From a checkpoint of a small transformer trained on Wikipedia: normalized queries and keys, 8082 steps.
Each number is 128 + 24 x the weight over its row's rms, rounded and kept within 0 to 255. Layers, rows and columns count from 0. The size above them is the row's rms in percent of the matrix's.

# layer 4 MLP down (transposed), 768x96, rms 0.133, rows 448-452, columns 0-95
size [ 54  90 133 115  63]
[[ 97 130 120 151 138 168  96 119 122 124 129  97 127  84 146 117 110 156 112  93  96 137 136  85 140 118 116 118  97 143 133 106 133 113 146 169 197 103 117 110 124 137 132 112 102 105 155 131 124 156  92 120  83 193 109 149 133 136 110  67 106 121 128 125 110 148  97 142 126 113 162 121 171 107 139 156 135 131 118 122 110 132 183 141 152 127 137 155 161 122 142 166 130 117 154 137]
 [111 140 121 153 170 148 126 140 142 119 115  75 128  97 142 162 172 125 115 161 155  98 114 162 143 123 122 131 136 127  97 149 119  85 140  93  76 142 105 144 133 128 103 148 130 127  86  99  91 125 123 198 114  92 113  69 145 129 107 132 138 146 153 116 132 110 128 145  96 107 104 129 134 164 140 137 112 144 147 114 156 135 134 138 110 107 105 106 171 108  96  78 135 142 110 133]
 [128 142 138 166 121 158 120 144 128  96 163 137  88 156 145 165 120 153 120 125  84 121  82 141 111 124 107 118 139 122 158 136 140 103 110 166 140 147 155 113  73  79 162 127 149  82 140 104 128 144 125 129 136 120 114 124 111 133 110 122 105 160 150 126 148 138 108 119 122  53 131 153 126 157 141 135 116 173 136 160 171 126 113 112 128 126 143 128 154 149 105 166 173 175 128 109]
 [107 141 123 112 126 124 133  89 116 123 129 135 171 129 116 112  80 123 136 125 189  91 168 155 157 154 115 130 104 153 121 126  95 105 120 129 113 155 121 135 117 134 117 129  96 112 127 139 127 124  85 115 163 138 115 117 113 164  96 105  82 117 150 137 121 132  99  97 107 109  87  76 170 176 133 195 135 126 118 161 117 137 129  98 108 143 179 125 103 120 103 105 134 149 134 115]
 [135 103 124 104 175 100 136  90 101 136 136 101 148 108 175  95 130 137 138 125 125 172 136 153  99 131 100 155 110  71 121 125 146 125 146 114  90 115 113 157 120 138 125 112 132 152 143 175 128  91 113 101 142 135 111 144 119 114 116 141 127 164 118 129 112 133 154 146 119 101 122 121 154  84  59 128 114 179 116 152 113 118 128 122  71 141 131 120  72 133  98 129 170 133 111 120]]
# layer 4 MLP gate, 768x96, rms 0.214, rows 449-453, columns 0-95
size [100 125 120  67 105]
[[122 144 131 155 139 143 114 171 120 129 104 105 146 100 139 168 143 116 129 162 160 107 110 139 134 128 120 110 125 145 142 134 113 111 203 140  82 145 124 168 144 142 105 128 115 124  81 119 160 115 123 157  98 133 142  82 168  98 129 125 128 148 149 101 146 124 167 139 128 125  97 132 137 123 146 119 111 132 132 143 145 116 162 155 130  78 106  84 191 108 118  83 178 120 130 124]
 [115 154 136 111 108  98 163 108 132 106 127 108 147 127 160 149 113 134 138  95 132 139 104 159 109 107 151  92 146 163 120 124 106 127 106 135 168 120 139  96  68 113 125 130 155 141  91 120  98 124  86 136 102 108 102 122  92 146 172 114 110 118 133  90 112 142 100 127  58 108 151 176 132 127 110 169 143 186 129 139 143 106 136 109 153 123 132 136 124 162  87 108 129 139 140 109]
 [116 153 110 116 142 111 120 104 144 136 119 153 122 110 116 113 164 114 127 137 134  95 168 169 133 148 160 174  59 115  80 137  98 120 120 128 147 151 115 124 136 143 102 140 133 131 118 186 120 149 126 122 133  53  89 137  79 145  95 141 108 122 127 114 121 135 108  97 121  79  70 145 132 133  94 166  88 128 143 124 124 137 123 123 124 140 134 135  95 126 135 110 155 151 142 126]
 [ 56 115 131 134 140 119 134 155 128 105 116 107  89 102 178 146 123 104 131 150 118 112  77 126 113 122 129 142 136 172 149 148 172  97 130 116 151 124 116 135 118 107 167 139 113 101  96  81 110 119 124 120 106 116 162  87 109 101 174 157 146 142 104 125 121 123 138 126 165 133 150 135  86 140 165 102 177 152 136 132 133 162 139  95 128  96 150 118 143 115  99 154 144 114 145 108]
 [ 85 172 144 159 152  80 132  56 129 149 152 100 112 139 107 128 141 186  92  93 131 185 125 168 115 154 163 182 129 136 125 170 139 120 110 146 141  97 152 140 136 171 129  86 150 116 157 129 146 130 129 109 141 129  88 132 131 154 158 131 130 126  93 107 137 133 129 118  89 142 128 144 141 121 138 125 113 123 133 113 104 130 142 120 135 127 129 147 121 131 112 100 125  95 135  85]]
# layer 4 MLP up, 768x96, rms 0.207, rows 449-452, columns 0-95
size [ 89 127  98  75]
[[104 135 134 136 120 130 132 132 147 115 129 130 116 160  91 100 117 130 146 135 112 137 121 137 118 196  90 117 139 108 120 151 120 136 107 140 171 157 148 106 129  94 159  99 159 190 130 141 134 116 135 122 137 156 136 136  95 160 143 161 140 136 123 198 105 148 110 134  85  96 156 128 163 168 124 144 128 147 103 127 149  87 103  82 170 147 135 137 115 164 147 115 109  95 109 148]
 [136  81 141 131 171 155 136 155 133 137 122 168  66 158 127 133 108 168 126 103 103 104 115 123 125 153 124 139 119  97 125 160 162 127 127 152 117 142 132 129 121  82 156 181  89 109 150 165 142 130 179 143 137 147 165 144 120 111 135 133 124 107 153 116 136  90 128  91 172 107 114 132 111 126 142 126 124 135 124 101 167 153  97 154 102 150 103 101 151 150 134 144 130 184 115 136]
 [ 98 143 149 120 126 160 134 103 134 110 110 157 111 156 118 150  53 101 167  73 100 153 117  90  92 137  93  98 111 136 144 117 162 143 136 126 133 108 131 123 103 109 165 135 109 103 112 131 159 103 144 130 174 146 143 151 131 124  91 112  85 121 133 120 156  91 157 180 110 147  94 112 126 161 112 172 101 142 153 130 136 114 118 130 132 113 142 125 115 170 108 138 145 122 113 130]
 [110 142 167 157 151  87  95 125 105 145 101 151  95  96 137 143 121  86 146 153  57 124 109 191 130 125 148 140 110 144  95 123 132 102 147 118 115 119 122 137 133  97 143 171 132 130 146 119 116 106  80 145 117 121 156 120 113 166 105 123  95 148 152 114 125 138 120 114  96 167  94 137 112 130 120  93 147 153 138 118 135 118 193  98 108 125 149 149 154 131 135 117 149 110  93 113]]